config.yaml
n_layer: 13
d_model: 224
n_head: 4
n_kv_head: 4
head_dim: 32
d_mlp: 896
vocab_size: 2048
activation: "squared_relu"
norm: "rmsnorm"
norm_place: "pre"
norm_eps: 1e-05
positions: "rope"
rope_base: 2760.0
rope_fraction: 1.0
qk_norm: true
attn_scale: 0.237
bias: "none"
tie_embeddings: false
parallel_block: false
extras: ["capped logits"]
init: "normal"
init_std_qkv: 0.0302
init_std_o: 0.0302
init_std_up: 0.0302
init_std_down: 0.0302
optimizer: "muon"
lr: 0.0103
beta1: 0.95
weight_decay: 0.024
lr_head: 0.00515
warmup_steps: 0
schedule: "wsd"
decay_fraction: 1.0
decay_shape: "linear"
final_lr_fraction: 0.05
batch_tokens: [32768, 65536, 131072]
seq_len: 1024
doc_mask: true
train_tokens: 563600000
steps: 7891
dataset: "wikipedia_en"
Each number is 128 + 24 x the weight over the matrix's rms, rounded and kept within 0 to 255. Layers, rows and columns count from 0. Numbers have three digits each.

# q: layer 4 attention query, 128x224, rms 0.161, rows 102-127, columns 0-223
# k: layer 4 attention key, 128x224, rms 0.153, rows 102-127, columns 0-223
# v: layer 4 attention value, 128x224, rms 0.218, rows 96-100, columns 0-223
# o: layer 4 attention output (transposed), 128x224, rms 0.238, rows 96-100, columns 0-223
q102:163093134130132096131101163141121126132106135137167128124151141144103102126127117146103143170129119098139088152151152136121125136156136132101107107194123124133124175154141113126151111098103145158102096128122152120110110116089097148114111150148143143165092101116144081114129147137108148123112176129136148119155123147133129128148130091125154150136094104142153073135080117132111122152159151119126090131117134125125133128136126125128113105133136143142153079176138099128118137159127088143130105175087134092089111127179114113138116140146155108107138110112092132158095159119164153115141110161117153124118155129166147160118125111109137122114103126135087158121093133129120108090140
k102:081091151169087139132158111108126137117131089150129109135117107160109109146123130167113134102146088127113102127102106119166121122151110117132148099102140154124147132168124118116094087166127078102078114132120126167112156106190112152101119096107101161127109128162118088099130115103105134125085090132151127105107108169114122155167124128125138136174147105108080086123101154150130086132194135106113127112154133153146126182129162148116085141108164115125112101123133086143127133172159083137124137154121123110165168119110135100108093098143131188118114140070134100110137144125090152118118087095109133098139156097157136123112134115117102168128132135171098099126075083129133157085122
q103:130127110093121138139109147143133085145125084115142138156148128096134111109126109112139123083122115181088132129127130100140134122114124130142171097090127134119116110130148140129122137080164143144122106131078124116133168150118152152142128121117136137157103133115142153135151107140147109104125116109162106120118149097130118160156128127119115108132175093125132139131155151141113145125129134139124152142098127100106090138141160122141171134108133108140142119073138120129133125148145139192123115095127135148113107070163108105133140099080119107101110131167136110128146120133145097135122133137149126113124105107126145104145132140140136133110136139140118119080133142118092106122112
k103:127157099129143135094182125152135087121150118154133149141119117157101136129109118156151124147154150126130137130148133143149168131140122134138148127129141113131142139110111141099114123114110139095123133113098136121139123124153123142146130105111123168121145109136123151109127106127129121160133110119096084170138105162138147107092122100107164091158174131159088144138144140143139108143143125130133154123145129129144114134118110114133128136138098090121139158145138150105132102137134128159099135148143123159131088107123139125121116134094112106125118130142143112141137112092085099134136119130121131116104098106116107078110113103139140141118133096108076106101145100136151163149141
q104:107130118131126134147136143116100160086135098118084112144095161155114152152112148158114152149116154135112170067144103133099119121122144155116162110128112106169133116147084109129154139108139138119119105145111202126077114134124115168102150093141167139148137100091161150121169131087144103103081152119173117127097135127120106132168158120120133148199186124144162173131134130140077117096093139162148129095115105098125080165105184145143154144136129125153147105166131105113132128147103151149127163126097207144096102076159192146150099156143146111121127135189120102161123089161157147155140158165141162168167097109146151128152170100133136115128127134186085180135128163143100099133129
k104:122130124120116099129113106115153112149151147123166156125086148138125108135107144170243134094122110132125134127105077154159129142139125139116136137155143178142155115163147106133076113137125114108112091117129162132135125123119128156151128109118109154114157101131121115104191107087130145103122069124157107195136130143153103165147126140113125086186115131121114145136119176148103109149148141088113126138111126127120114132156136154162136132122158137124112129105117075103120085138137126163111157133139131106144166121090166140102129119153145154092132125124087080116169115125150134151164074127124144138183140108164127136099125108164139140131118147147123105121136130145148126160135
q105:140151110138121157109109155119106145110108093141134151090089149155136164146077098125086133140144120095134170114144143176083122131119132161169119143156110117117126149125143136151174113178131141107082127143153121128105122123149110137152126129174125135104114164123136160141126102106104135115129127166176120152123105152111135144117101132174160130136122146092147121156121104129083122140110111107151118120116150147138105100099156130147128140138129165140089150105124131147138138163133118134134150135144128132109143102102119122160128198157106127147124117188097146159099159117112141107141129146103182139137122123144168157128163105123127138143138133129127157147142129131120137108123
k105:135112096151133143102110139117120151158156127154098133136085160145119095144141153135145121142135158107078183107105165079152110153093111128117116173124117092130146105102138098151138145123137129118106142153112099161126145140101111114115141202133116098148112150140088089115121137109134089097116121120130163079098126100120140141161123158146122131130115142109094135101102137141161107125097146153110157131110099130128144121126156154111147134118094067100130137120145103126131123126148105117118114118134144133141149135142146115108122105118146153141133150115134162137120134119140136082175112116117137137141128144121102143144158126133117136128129116154144116152116135120114110122123
q106:150122135136168137159071114106100122097194110127098149163107099135103162135124132093166138130166131132127104139116089143099108161104105109124105127151103092103139154093120113138102134161118114136165079131089160121177116187138164104163162179122175116137128093126173118109124131136133120122115134129158109154143133121160138132147140052178098095130113124153159089179123131125124178156154125153147152182108137087104133183144106149121138159120171157118148131159147158138116093110139104140135116155145107113129110103102134144144124144127116102144155086136152100102129122119125150146162121138151104129144124150123105126156112118159137086131181138122099177066158120088149148118113
k106:112122127138083133094121115131145089118107115111111086163105132128136142097105103165099072138104114114107091118104155097088109157132146143124157150171110112077072113116162125075142138116165139100135132139121127113113123151163140137159152136137115156154125088091144196078157166124136130136102097143152141129092091127115131118085143127122130149119158146129175161110135149079164093122129124140128105131127103137183124118146127113136148123119153074062134107108153114134123130096088153087152135150114113130151104144144165144145106147138136117175135097141123145071117167188097139125144058113152144124101095152159146159143107115161169132093123079115131154135128133122140174136155
q107:134131139115139122127147157118120106149104140089161151119143126148101122117106122105094124149091118095164096136143139148128120140132154109118135140147138145067133157162116124128147115089111133134094145132119130106150118128155108141124108135153125165112072099120118154190103127088125172110105162138111141122155150124130087155165130146127131157141121158123151080169136104134138150123169128118132154116131133129095160136128133130115122122146183127135148112192128102167100143182146089134153150177111123098100106098183118136158150169146122108107164117088089128166124129145131120130141144142120110119131147111145110141139134109129139133104113128103097142104124079099115158101132
k107:108128133123098134083092094120118139122141122134101127115156132142103094127123133140135126143175131114075110114133106115107125144164106152187135123099091093094130109123139083130128125177120120153120143136117126143102176085161091163120109151116155161132108098110104142122165118118147105065081106124163128160098165168122138162108127122154136188158147100129073127066118085153135108132124123083131125150095123123127097139138129120106136161121104118133130117104137132161133164162127117143110121128138133127134137069124138126102142076081153132142105103168135188140172144155052165122134124135101145118150116108131135123108165083134150139117144113157125132122110130114139125131105
q108:132115142135089128176177125099120095142166101083064154101137140131088142100145158064165114158095150140068145129108167122073097133142127109125137153135138129136136091149147155143127129157143139117150147108149063104117088099114158138144122118149166142104103096101158139144124098083171097142137099132165115173156152072133095110130157186127144169125095106165151142193077070161082124107143095138129117128102118111084139126082134117112152101109090192166120096127144138088105122074080147179192159154114139130128109120116162068172155191099138125138127125174137191132078162062102104115094106138148104169102116120116094106174152089139140102109140151151133171130117147155137114121117
k108:135120137134165144147087136126119134131177136153147143108084198082114051128144189183132132102105141125067107066090142095151107125126098154128123152137135122135147113124133119110160087119111094118083121100150097107118189149097095183135109141139149142147124103129126137160116115108133140148146089128141142106102124116122136132114104132071130144134153126177127148154123090202156137140091156127092156070178194113137124116126109097152109155128137097111158136172146147112149123129142160126128105161114153164165120133128108054153104101136103128135101153120150102135158119118147141150121123126146148126124124112124171117155139138145128156131126117133113098171129122161149161115119
q109:122160121112112124133156139184154094126158161127150132124133137167142130142167105089099132135170091145136095132156130157097148086145128126094138116131164141140103132169126181142125151126101169072134132128128086142154131148137127107126121130112138085128193107149137116124152135107121162096141124123132160167133172135124107106111099129127098161147134148153130173139114164115124166107096141178153080124136152038108094105113134149127154183108138145201133097182154111140040144139066139150153130117133150134110103091130138093157163161133106150102135168165143127136131113114143169141098133106174170075142122144168133129144155166181152157154114165142143090115168100110122111151095
k109:124140124102100131116135142114086148165149118130152131123118051098105160152170168128135161145106109112087131140108122145106083113131126125103123113126164122072102096111122174111076094146110119120127127126143126107117129183166157151174079129132130144086127149140190146144133129132121181116129150127128139150063138130121214142154114156121164075159156153127170107115150127105123111133116100127081141153128133114147131223167161117127124119143149115103194150123157091082111121142133092097138126101101086165158099088192115157158132140177127145140114089110126120156148117157132104147113113084110158142152081127143131174095158105107128100099108082146114130150135150136111140183092
q110:103105155181157137122146119147153118151119159118145142120121112121133122055058097128101112152150104105128128119098146128137164160154099127133130196114107125125098122132136132145130170144098131135146115130119104158141140095120136137169143160167145134110135109104171106126171168125155087114092151127160131144153141155120115106161134130115179128138122133131125125118152101125119135151073144107122102128108184094128137138141104131116152175126161129138088167135094180149108126141126090161105127171117129135116150133099145175094150132111127179113129148180116148150176110096124102071117132110182138158127131162142105136138171096133105170143131105109103131099170150144178160132134
k110:155190124130158088145116168111126140108142114112134144150102114145127112150155122096131113138140167121123145109134056121086072065118145152140144113093126169131138140135144186149118130076157106131122118111096067133136181103141155082133100089118116119152101093140099099135159139180119175105168128073111115130153099173122110182108104130108135118084154127115187116095158121149115112139134119116146152219168107100131122094113154152142117128141107112131095113088143145151128107177084138108164132162124073098120090143143127091120108151085152176181145100151117121106131132128102169108103108126109118137143126089120095094122091203126095104132159189161178112107130158085124134158142
q111:110157132087120102095106120140086136138060091076148141127116113158148105110140123109157160121156126142095095122130112129087112088130100118118083144123120137136116156126116200121147147131181127166196155133083143124149154095153123109109145134120152147104132147109158166124133111111134139120160145124073174072065162147135168109077110153149154144141140099098163096119155125158113136120125155135118109115114130131102080104149127094151176103102168145135144068133127126108152134114109094117136150145123113149141094103157102127105136107074194127180146181143120190115099150162154117091129131132152159116090194102178107107106120110182163112094099114159141166170165108143102155108085
k111:083108094136163089111137164150132125112111148085137127116073134143101115153087135127128151148137089130121158160119105124114104095165123175151146168128147175090133127136112101106178129139088146108124110082119123090157078116128138134116087097115159094103119142149140108087119138152159128164127147122151116111094143083107095134163131139181172134134146122188119099079126145110068130123101153162131152155147140119102075139146160114084126107111116119153120133119124099109096133122101105135136118070167126133100157115123087125101138188126121143146096137092116086105174106106109147099105118169124154112144120107096171141116126149099152183170091111156144069059132126091152097163117
q112:162120113122138131173162131156121110126168098090133137151088187099119154193152207083130134113187179205079117120170159103175147183121139149169107140120158052118144064132116078140081175153167077155123111080106136167153144124123105132115123149128152118143129126079092096154180142139128124137096098154135090145149085104101168122131140157150157151112103112154144171130072151107190150079141082123118114149121143136086155148128076166145074166115095144125157140171072119102160152117166155160090180090144143072140103089160124097092120097137139095101106160096135169170093089181129115108131199091186151150116150184070071095176078086144165141068119143118145123154150143138148227141112
k112:162199156098179119128136158142172116087128121127146085151142139137163137113087118151132138123141150137150142117151094118149189144112110121131120155126137189116098142115140164119156112120140115162149103112103114146197133102140133086131100137122099100110124155129093108119114109136083120159133147115092098114128134106101103133124157143098145102057141193146168167130179161129125188116135139175158142130149164151152124104125082114203149106115111118083120121124152161147127072163142181118139129116127119156110080149116113114098110122159127114162140125152144128118111123168158078088128179099194144111112131129107078116144082162116078101136121120153111098091153098126151155123158
q113:152094076145155101121121083133155142131144102134152106124117146089140136171124147140099113126191134169094170104138125110155115129152121136146141105151154110119132132126120147130105150124115069156097115133143118153137126143094130146125094099149072126138127129122098036140137161151133119169131137109135093125093099118108157143093110129157126103087105144125110160118134143103166125104123155122133126137117138155120141124131078142127157181106104114110124144137112113121139120126134147122101147124127118093150134140139116140071141139110142101086115177125156179170107132153111079114139173123144108138131138142136099103142097104145129133113129101119168150160127141150116155141100
k113:140149119114148146119129118149142088104161129175151148142162122126147142140146154098186126140168121143190119121130086131119161116113115104129125150152146143139096120115136171147119151135131121124153091094093145124188127122132141114144124106111115094111164122127111119133146105162092135157127142105081133135140114109130132114106139139107127095095139076163166146144156158122139155114134135126135131121189160134146137122127122114153162115151101140108141160155124134095172080108162179116146103125118121146108108150109111098152111134067135131118160144144146097128128135098152092179107172106172108150143122131104100144150115162151115101119141149110114103116162084097119111149156
q114:104081126146134134178145116134136129157123114157127133132138126119112121157148131131159146091138154153108119133140123146151142118144089159137129164120137119115157126159142145127098145148183107167160105121135134146164154087133141145122106145158100124137178134149078108143159137165125096141170127130134102116111090083146176096084114165137107123088121121101121119152156158106163129104113168106117124092155171149106135124109126134127113135133122116158137157113113181158114150130142144121100129082139124126162129154102151146143129090120117135107117134097145140193124154100146092092119164115150142112138098124122141141156150135136092146134162106090150108166105142151146144143149
k114:124168080081147095159123139141130094107132148102169140132144098113161116149181129097160076132115165136115127139139128137122162107098154088117099107134152134145135133110142139144140141091143179133135127089095138138132139147116146082130124113127130093154169154090127106136094121130131118179133110098112120104139142083110153124100112146122147084121129151128147130126147178131132143130125143161090153122122138127134134111121079126145160091115066125140109132134112149118069077097135137109137137102158155149145100160136125112097124157136094095119165132123131135116101126113126086113121125124157129134111136127118122132128085172114126138131122172092154102159163140157117113158135
q115:102107133132161133174114114057105141113149116128111117113099134086150117123112130156141142123135143148112127104122109103172129151148145135105108187106122132113101145092128158159104133131121109152115119146153132137136162125099121125132157104106104117138160121141119151154130135131149125138153094117141117102132146105146120147087124177122104127106128136096099162098146115129099124123135150128096145123124081120167103128123132162142133146163126097133118154130140175147136104134150152103088135091169167128172154155117165097101168116124136130114122162111131131170072127162122113161133112113126117158147127133098115125133167139140089131135153161122150130179126114171172136155144
k115:152149153126122074132168152122162141141120131142127143157110155116138101103102156115160114139125162124171095118124104118133125079130125111136154171128116139125113101096152166104137100147136117121132118152092093107148086101140157102156138088134107126088142132128131147092163106166130113140166150130109097101144150093130120125154129143145152093125132151137150131139180145116138169115122132142142149116147124131142149099126134133166088120140135115101128092121124178123099067112121139093152126107157124147124127142109127144130145117149158129115160124154134096103131135104169109121107098134130093111103110117103116112115100163131136142132132164127151128102128126111114173148134
q116:131132143105151125123097132114082134150117119130131114116107140102126133134092112130121134134137091098145125154130127133149112114137148156127119136126123134111120140114126119123129106126135125157120132135154106108116152104106109146117120112136117115125093158139114139159123134122144117137143153165136105109127125113128124128119120157087136106137103139111121102141147139115098110166141126121125149131120118144136109117111165106109093134133146126152137131110129162197135135144157151118121131139134144103139151137122142138107137110121120123128137128118109130161083148158140127118128107132110148143152104125127128155106148147102099120129118143111154152129107111107137117114126
k116:118103137120116136104173150144133152122146124133126141110126147158144127127119142117145126160150118107106088125128086114153137136134132112140143148117120123136114141099121128131145146160120134127113096163117116113156123135131131128159121101118143137102121121143091130108147148132137110123140108109157121098094102134138120122130125120123110122133136096158106112139123140100132110119165142166143121143131137167129155134097123136133124134156139133145109127151130159131134128129121091100107134161128155114134126159111112101146092125111138130139110133123132111124160151136113139127135146124134114117142141107119120098114157144141117150139116118119105125069088147127120112129110
q117:117079114116131125138159107110139140112141163121146093153094101089111141132118130121132112082154113145146137136139107093121116101085102085126133129139148086151140075138105127115110153164141108188166115122138125158146104152135138128120123118132129149169138078119114096137132127131124150145153125114114121094067162074123152117101114098123093133069156076166154191104164182125139142118137178123121140127125141122119113141090084124134137160146111132148131135112102159118116112115171130138093157106124164123142124143149128114101109071099135144140120162108179099119124130122140110166140131102135118155123097148134133117150137114137106110123136109109131177153134193195134153177088
k117:116144122111130106139167155155115140136151109105140128126134164123127121117124107099165119156109113158180098142111103126141129090126156099111142106102162136132074150112110155116136072093164118147118060099104139112153152141174122106149142109101128142135170119116131139109124171151111117170094143099113147082125124108119106092140133123177143096126183131133152144145122158139083137133118164116134123116185130139158112102124112130139126080097122147154107101122122124138089096137113147134151132148129117109123088175123110150154136144107143138113121154132131081084139081135136105111089121165145116129159097117124108112106119154133146140182109139143144093099153123104140086154115
q118:105152116091102122103134147097121103137102180139163143145133128121095109128144091126109132131152098108172097168143123112128115143116122154126100108093160131096154108131159112115123068112088174108113152102134141103139121108176119135126146113138126138113096108105107117145121103130123137174110131138065122089149201116134101153126148129172128122129093103137137136118132126149165121168132144112106124149137122152106113146101095076140164111161142125115141160127128146129113148110176100151133160139107117132114115074174084128139127142106121109111144138131145146085131113118124143151116158133134103104119126093099153134112136157125129145102155122143129142096125151134145158109100
k118:148127136151106144133133084196103111155093118136115092118138103145097160136104160169086127085154121127118120128148154140141082118157099119128132143121107105097134158111111082135148133131111119161119157134125151181123133140102124149124132157115135131127096133109116124139119138091124131114108133124114143129120113147124120114131087115138132156159144158107112151128102106157114142138128120122131103131090109131166147138138125103127121136063106148173165100156102107139136172154113109141137110144126117147108141094136085177117122129132149119166095127127117160157125123133112135106128112154151120119145112119166147100143130070121145147131118126104119102149130102117117151103114
q119:127116170120147127145126090111127148142153089155153108143089172129137154144136155125152108133126125167132134113137138128119117108133118148143103143120114107122100147131131133156117125123113131175160094130116139171130121139115133169139157127128147119117164161162137087124134130144097092183169104104122097136112145132132143113099101143149114086137122098112163160132158141078090157118087181141128109139136107128138109158152110136120125143133147177117145160102143150111119120147093136131100103122091172122160126127117149121127137155107119146085108142117140143126085159108133120154113147110158113156157155146121133143138153160141107143144139142167188139107132130158137112134115
k119:091167110115141132124162188167162104122141138109159143103154099177125121097123121126141118144170150112163108079121126133118138079127120102145125134145145147162111123104094131144125129125141146092162139105093119091134084125104132111146131064110121133122131142101130133114127099096124122117133168140096140096150114125113120101109130150114128121124168168172140136150161119105127126118132146109158126106149132119101141131101162094109164137118138128149097154141132141120140066145124147149146113121124121111137108134130085135133141126156096112126184139124173104124107121086127098120110102137140081116088136133093145088106105179129121127141133141095130127107131124133100149155167
q120:174094111159155109140111140184123134058133155150107121125116103130135114079099131087140133158129171168124153122109158125133091101109115108121126130160130112192156126150069096143148158211142151103112108160155146121125077090131133090111160111109136127110180132116156136069123123157164110171133128124183101151125140101122117130121107099176167146146131155129163154086108107126110116126128116129093141147142147118126096124108090125125174113147132129137119134118118122105152098074133177162116143127148134153129151141124123130115150155114135110135137109130154119103142133148091124121105105139088150153132076178141171113092118102109146088163143096106099120157139156133158102135144
k120:155135102112122094103130103156142104183157166141087133129130193144130130144156135104182110133079105140147144135134135121124161092123131120106129121097141093160109137112146145168134114116148157113140082152125128087173158182123116107141163145166166107133146116152146113105128147110127106125172091076129117100139169111134109104115158109128092132138139116142141123161118184126104121146128160135151129127141113110078151092121129212092139127114100115110148119110127130080085128115142103156159145135157132153110130105097129136117143143102108110139129141121106103125120101135153161111162103130168114152160103110153110119123117141150155127187133177134130108121140124125088175124165
q121:106131124161139119155126142117132144134156125122107138120126109149126117095137139127156079129104156128140138130120161079112135147126128121134116138108085112113076136094096128133122146142146145156157142150119113148133102142115139142152130123110170103115134138165124124122139156126125141088131114121144100136129101089157132073128106135127130090139150126120137174116153134121106140113083109093117141144148148105097112111145123186135144116143126116144118134155125109116133094107160167113153120104124119138135142145092129140093143068131169140155128146078102116143143111096117149114114109141096132161114116168132114132138132115146143109154121129099147126132133103147174138152118
k121:153150140136158094139121156121137147081120098128121097103103127058139111084129120101153131133136168119103098134119083111136133110118129121114121124126108154119099126112141131130128116135149183145129111106134126101121107118142144138123129064128096109123121134098154107124112133162137110144102140108138099110162173111099122120098131143118118134132153154165157122108176157154132125107120146135160111103129116116142150129127124135135150117134150173112135099132142115161137129137107171107151105096137115128117113161150174127130138101152121116156159113203157139103102122142136110119119135109180104138145134121114129117142123177130143122132144118156112157134140120124142092164135
q122:121118155091147151166141124117125155081128153151125146164138179134141165101137150088161082135168137125150148132098207139071106105115156103137119117140149109162077132118142122167176126117107115134140161122139084128102188106133137144126134120128125173137151072134175134145148094148102131156136174086141168113149120128129126128141098135144149151102130145141149145102097154135144119129139154144102128134120197122143136150137138127123139108089062130157129128070146134121105120124120128162097123110138150129150116131096126101102156173156135109138129128186132130179147119121147104146095146096119096127112108153141146148127126105120160093104127153132104116162134158118192162144135
k122:151139150115138184102108132162106125133170122134136145117146161101117067110156123115194122198154109081109118110113157143086189094132099104139105097105112127107117156120143111146134122156127130182100105101069124053126106139105109104147154167106129115147104127128134119153153138167120093126106117119079148120100163147156142112127172135138120089139134102161145102131149131104129113156104137076139125135157109137120121132135083120108085145142116090117123122106166086069143114161139124126121169097138134083114122130127141090107176112114133117108128131088170106124099102150135122117115131141128125141154151173124149047102123114146138083114157135140097155147145108153130146169174
q123:096163135111114136115113156150097126110120132132104110116134121132129144134133138145164122139118109093140126144131115116141110141122144174118104117111121154110125111121124111101140122096111137085118141115100141128114105157139102137121141114114160101125141147117117115125111109109090128103082148134117150134161111129134119125156148086103134153139129123149117112140119142121134084119131113153134107126127148135123103128145165141147125137115122105140126136122145108121117121133113137097152139113122152130107149098133135117171087140124121131147142118120106089113149118107160163163135165132108147119115109150137117130102127133148156133096100114163119138108144140094132134107155
k123:091111135135116175148102113112141136133134116079139179105104078108130149158136181138131131156118173096142130152112120141133114141103149150092153146123073113094120118138120121125134120136107167127121126142136108111091059102099180131100130141136110122136104109137137134176121137105143099117117144104140122135143113135139156132156105135138133147143125129113107159142133128115116092116106118122125143157113099162163123142081144114094118128151168125163121117131103106119149165099100119141095094116123105126105134134120130133138130127120158072132133148120151147175108110155140141148149139163099098141167107134125127124174162097121138162126124103121048135141124093110112132109105
q124:125131104092101086136161148192166089128151085142121123132162103108139160142122133099154161143092106117109128149131089143101099131132151101125158121102154144072115077137105102128139164090124127152131107154113164192134140157113101129137119150139150136138089143127130154101179123108130143141149095071166117128131126146142145107128198124171110167086160123144156105103158158128108115129170143113104148100137144137122140121157139148080190127162105121117111143126206124142168128116119143149115144073133103115112166117163101104136138152083070126092113121125154161169127117196136127122099133081139137135135146085122155125106130146177159167144138126130129113182128133092124127162122
k124:104155141139090105151117126148147133106100172112133155101129138149135135143109149177161159118139157120149152132093127185117118185136122091120122105113070170111106091117151161125116149125106127074155134112172109135105144097122133101128118121104103141108136123140135148117117121089155082132133140106115142155105127095110142170107125116132096130117143162161133125140183113120131113141114153114120104094150127103092117125148107078149125136120148145178143065105118158147117130154121122104133097135147165115117095108100126118151137118067089141160141084101132127070186172128091099160129125110110128109137096102114097175116161150118124107133156083114104120178112120116100168121083
q125:112097104127115109128105114144110089087141140091143121112115114063140132105143140116093116166152113107163134125136119155157122157169132100131107162116123144143125148130139134114159137161102188123092123155158131150115128136169141147138143114114071122143126119114133076150085146127115138113124133126136113152141124143115135125125119117158139152114129135102119115136145114081129098160156098116140116114093101122134127105113103116103164149156115122137147077165127152105159156127135118158122141114082112138129130103101108142109124073114104059148156204153125132134176116127105125159125125155158079115144147153113165098141118131153101139158110108173115139101170142152140101076150
k125:180108136089112142138131111120096114166126137140110101152111113111110170128120117111112135070151122126162113152124113154100122101147167159165125100113137105131115120131157120144122123119116148173164131119133085176128167110139163114126128137176129119087144139117138083123123168104116128131118105152106110110130143047113066134118120158121122154109168155176145144131136129110113129131128096112135129146180149106122096165165194107176109139105177119107140190153110106145075122098129104118212138092162159129149111098130115114135151134106189118111139149088137121150157147144121173122097160151131076115100118138125122171113138110131145104079164125114141098147100099149116142134134
q126:165148160112136135103104089107156124135140120121129151137113109129116140157092088159157122128145141175116147120148063134119142134107114169178150138144127120136143153079154158146110123153127153114150112103126117077119121119117106128141085198148107144120104200100120137116115144113130130145155105118149108125101135153153126161124116132150124130160114139096098170111139111120151121161138113103101072135106142126117093142085143089134129135167126110101130116109128174108173190136126155157109131149149098135100138126069149191087093095182201088122160097159109143121140130132141152125112104129166169140128101170138101172132133149094108166168157177119093170136142164123170090101134
k126:138147087093117053100102132158119124099104153137180135147169120148146127131107119139152148114132101106184155080134158129074145142137077069137114103110093167097121080114155148081126159103204126142131109129099098106139097128139169102142155104136130076120105141113139136116150098139110126176124097143097181104123155102100125166128135122156173092137135100130101125074153131148125128194178117154130208127141143079052152098102131149141150096118090133156067104100191151109115085120144090117134087122070132164110108146098111148034136136087102140082107149094120164139151092153080174144108173124146162121129166158101174170104095165166131103131119157110131042129115145078118124136100
q127:166119128101107107131145118124128135114145124110127154165141122129126119129123125105154124146148121157129092119106176175136131102132093091107142132131151147154187137077122159126118112127122127087118144112082119142146139189148136114133149170081123097132116142155180150079133163142126124116112108104135177124106122149146091118149138124152132152105103164129142134106095145116125107127069111111139133172163143130122096107123050079111099126190159140114117163087125174118142136112128084137117150131101106109122101084153127120149111172109133151083107093138126122108175120120129062112151147121147169128070118148123170145094124150117124120136148123109117115103145147121149140107144
k127:154069097159137114144129124114121103092132120104117161116124159128126112121136069118117154108139118097064135141113186128115115136122129128131150136138097124104145141133132109188139140095112129096110148130136108128120162138079121136156169122091130175133115124125115138113116135153145144118124169096163166132147077133142129156116136102104081111147171126135151116146100141164147102169099064161163087159104106150177103146142134106106111094106150130139186131120135122153204112097129146130101137110102140133119160109118172185129114137086141124106124110171077121081143122126135149117090146131135097110132161109149145150107152127136107144104142117127093109139117196107142117150155
v96:148144192166127139126154143156123068122106120105165125134165124086146137070117157168143115091148125098146134142105094146117146115110102083134104148150109126164137117113151124096134109131158134109129147155138103148169105103103116106151146117131136143153130114149091111132102138082103107150117152161113137125099142139125081105125161152089112114122154112078181118104127068106142119118164096143120091128178076137136092128092165081125131128140128093164101112150149052116120157126138097168133127130088171171136092111078161158155180123153133126149129087117160094154094122135095124163160118123107097151139131103120111171106106130129105079142167134149100119156141102139115133202111
o96:137175099064133110126145137161102190158145126104121104126132182171156130196099146130118131145104127132140148143146162128142150163110138152100169137094162147134136129158110108124201124104094100153142097133099107128128151122165122125097135193130122122083145161106136125134114096119138123157088108106104135146126127098132153119136066139168098119065106140144092110155162172129152139123109142124154118109119123156116175135145103147152107074159137146099103130137152176117126129137129134119115113161182081080125132094136144164132104098080084103128129122140129156114135098120191111106117129140152151106142088155140112097120133159084134153100091101093153099118133106161110115103106
v97:098086100173159156139091157124132143173130101128120082085143139135129113138132128095185141147101137171110084154184123074131147119124097157090130072166178143094121124090164173136115116118106138103162139121113155095109159117138133106106041114157171135158130143125096116159171145154131129089131133105149092090117160130129153115148140116169137143101127139148114131160175059110133134086137111134109103149111156185146104143091178141181117139164163139116148119115137169148126145129130091087123108125162106156113136174105165162139123139157137152108135137141135103155116156095144115152133108149080108138152127179154146142105163139106100153105150124132167130094145091146165136099184
o97:159143161060145131126179132133129158067133155110155120143150132094098136119089114127121119135135107086169182126176140120141117148150114124174141121135122083190179105120086093144093104130103154141128130153163151125115106126115162127087185156118117074112126131126147169107085137149117139182126146127128123138121144195188105151097144142141127136160088127160159185112112149103167116178126177134133131092081120066125120103155083112082139124133100087180106154124113138105131109117144100137123121153114123141127110075139138071164136124112173090106191112094131138095173151154122155142105128143120147112147098165107102149120158064141121153103103166115115150139101122117171133145121
v98:121133090140139060147105158139149113147089125114145094120140135091113105109084125175131087055129143103158166105186136152137115116157083125089086076180142087132114118132192112143141135168107150158126180120148127152141186119145078184115115113099104156099185075162170126158138094181080102135122175165128118119170108187109122160147101120133080122180104131127154100146143156172131129106153165091136101151129139101099158125155149106148127134188161119095149136136119134153093115138139149151101111115132145099134095143095096144104154114094190162167133129132133122128089164120151114116111168099121168121132083143125177138122131125137110163121113151160143123159154159100083115107102
o98:149119126081139182158094112140160178103117119121132108126071148158128149120146130122126112204162123184152129151145107085125166115142162088139119161086152117116123115138098130133119113133140120115130107141119125114148096146155165118091118097144114118125140156105084128118134162124115126112123084132145167129111110124150176160088123122164133215147125144144143190123132129076090116109100105180134142092151108145157083127067160148118123166166128161174127122146131100110107152112166097108175135128148089153124153124111183143191141143167108173102142109161141107142138145177183110166102119132117119166112136126080078144142126143146128160112168126095099144127131091085126131120191
v99:148181100114150106161086137155128141076119149142160084195143128092151134114166102150170117086149162146136168142142137131157129202123122120133095105151140114125117163136100122147095123119134108125103141141081148154151133149126104173128076074162086084115083134155150119111111151139126151100147111085083106105143159127058108103086146068184088103133090130104151110126096125109110156113144158082097134078152182120115083128121114085141159152132130093112106131113077097161142094100123093098109124156079125163116171092151137104149058109100158124161071174136084104113142158136142121148171134142131162114162121113123130077117090122078145136168146136131126126160095114123154103171120
o99:113117169135125152137137120134103150154134148109141137068115131096089132147094130154066147139201132112187083110119091152134095116134095159113140170093113131093107078132134124106150137149131123165096153107164110079137155111121104128115111198108126155081146129138117119127147100111121097155140171164122142160117164108181182148110111131136206208126189133174111127096126130115150125152111134157138114137145131160132182108085117142110126136129144101149100147137149136117127140144067175132114107110135123112161091147105106165146199090192093158136159088115089146139148118142134141108110148121121135163097137109092167136119148139188128119087142144119129151089166117091150136028128
v100:130112136149143109118121129143161125138124080115133111150140092179109141180116121096141125152100166105099184108169152159094127159166116130150115132139139175117114096095092123144117165128101156084120114144119108097138131102131136120137133129172149168126101148158117180159127167133066145145145095147159142171136154104111106116145113152106110118187132154158114123170119143142144090093155119117144096153145124116102141075132100131118149156070104135132118128111161120131087203116139091158093147112128074120118096131179118105120126153113104086146182122130098145098196114091120117132154149130147181065095147134114120135134091096153187148183090131114133126178115138065142175115144
o100:076114113082124118151112132130135116129109168186131151111127131123145106116108116103090083109143072112113086111119155137171121135115115119157166106101107155131135115099196122091137124166145087121158161152122115166176087161147111097118162115070106135115127086107120160131142061154150154082110138088102160097125123090112109092097112057171146173095100162114136107101134144139117131125128138134135142109153112112143129193202143104130128110182130131109123116156145094173132069150148145135134118149096160098150146162093168106126169114129170120164113150107137109155121185159130126150162117118117083113148143143114126129162143089155077106130201145116134129081148102181112096181127